{
  "num_hidden_layers": 11,
  "hidden_size": 256,
  "num_attention_heads": 4,
  "num_key_value_heads": 4,
  "head_dim": 32,
  "intermediate_size": 768,
  "vocab_size": 10347,
  "hidden_act": "squared_relu",
  "norm": "rmsnorm",
  "norm_place": "pre",
  "norm_eps": 1e-06,
  "positions": "rope",
  "rope_theta": 10000.0,
  "rope_fraction": 0.25,
  "qk_norm": true,
  "attn_scale": 0.177,
  "bias": "all",
  "tie_word_embeddings": false,
  "parallel_block": false,
  "extras": ["local attention windows", "paired heads", "gated attention", "attention sinks", "value embeddings", "a smear gate", "an embedding shortcut", "learned residual scales", "skips across layers", "capped logits"],
  "init": "uniform",
  "init_std_qkv": 0.0238,
  "init_std_o": 0.0,
  "init_std_up": 0.0238,
  "init_std_down": 0.0,
  "optimizer": "muon_variant",
  "learning_rate": 0.0179,
  "lr_mult_up": 0.671,
  "beta1": 0.95,
  "lr_head": 0.00819,
  "warmup_steps": 0,
  "schedule": "wsd",
  "decay_fraction": 0.628,
  "decay_shape": "pow",
  "final_lr_fraction": 0.1,
  "batch_tokens": [32768, 65536, 131072],
  "max_seq_len": 256,
  "doc_mask": true,
  "train_tokens": 325700000,
  "max_steps": 4481,
  "dataset": "wikipedia_en"
}
Each number is 128 + 24 x the weight over its row's rms, rounded and kept within 0 to 255. Layers, rows and columns count from 0. Numbers have three digits each. The size before them is the row's rms in percent of the matrix's.

# up: layer 4 MLP up, 768x256, rms 0.129, rows 760-767, columns 128-191
# down: layer 4 MLP down (transposed), 768x256, rms 0.0627, rows 760-767, columns 128-191
up760 116:141157120120132082107083154128132117126128130120136112122144125109124153171156088094106150099086114095117121135130110147141088133152137121128096121132120092113161100190171138114087158142121133
down760 103:153121146193112131140125107112113137095147084115110090103100125093110120134130059105090160120104112102048135122117123142142132090111138099141124110136180140122128108172127148092111137148128089
up761 090:120081106141101140080113149125088119138116130138128159100094130146179164103105137129147097123124122100099148131109134139131104136116129093136131157147179158133076125143096167135157136157141097
down761 090:116104106123174097114134107124142126085145139136130121121113143081132080153166165118118096151099135140087103143169115138128120171080137128132195109112121114113165112086129130124112111116137125
up762 096:138104122127135125162108151168158111119126110113103117078110117116161110103168102131114135098155093140114131132138129163114141101179140085100155120194166156101112167094118085130160138107089136
down762 093:132112102112090136155116109091069128114143089130163077136063118159124144119153126110106125122142108112114117094103138134143168137144100108115137137090152127125106146114102142156133108078179155
up763 080:148066150112167165083095151124136116073135189129101147087116157133160130153109133171140141091144140110137096150129152106102142109141140134115133136187121130145111120152118164126129162130069119
down763 083:142096129132155109138090135114119177160115123124140124136108066123118095140129068108176128064133132131134084129135101153119153098133146149143131132139048120137129075124132123143115073147097102
up764 096:129111115164121141103140091083177110179128121090128111134082157169124141164138165149135110077118121121122128133117103126117164139093118124143152150177146197159094115126120153161147148114110141
down764 091:130157126132148159115063203076132093126174123090146116145113167110165129148091196135143086096086110192110072159115115117106141103120092129135090098178118127097168109146140096153107123111114155
up765 119:118131140113128162126133126124126111154109104141139113129119093146139115093079111119086149105111077120133147101168104153090101155123086097128158172131127121129134147143133147129135122131117086
down765 112:081127146111147087152123123098154124126138112133156141135119113182143083093106126128105188148136113140123130179166130124131120150121123134136135126151131109085150147138133121103078137146130153
up766 112:173145167141157127149121118106186113147098131136139135097167106089135119144153127137132160159145161170178131086100105115141182145154155130143161152126141115111107131152137155146079152111120137
down766 107:187104159149137151134122151118126109098096116135117158125132137131142136128125124163105138120133140154176129088097150156098165128120118155145112139114120121119146187140124172125100103080100117
up767 113:114106113109126155127118105180130117138136132153144158104125158132099115114124112116112179129130140119148092125090135131182110166149100126150127169131164099093096156154116089079129117101135110
down767 103:123119123149132119137125107129136141117110111112149134151138144102111137091134115104133157157120155106166129089132148090105119135134106145130145114116153126168150129117121114152166157122142118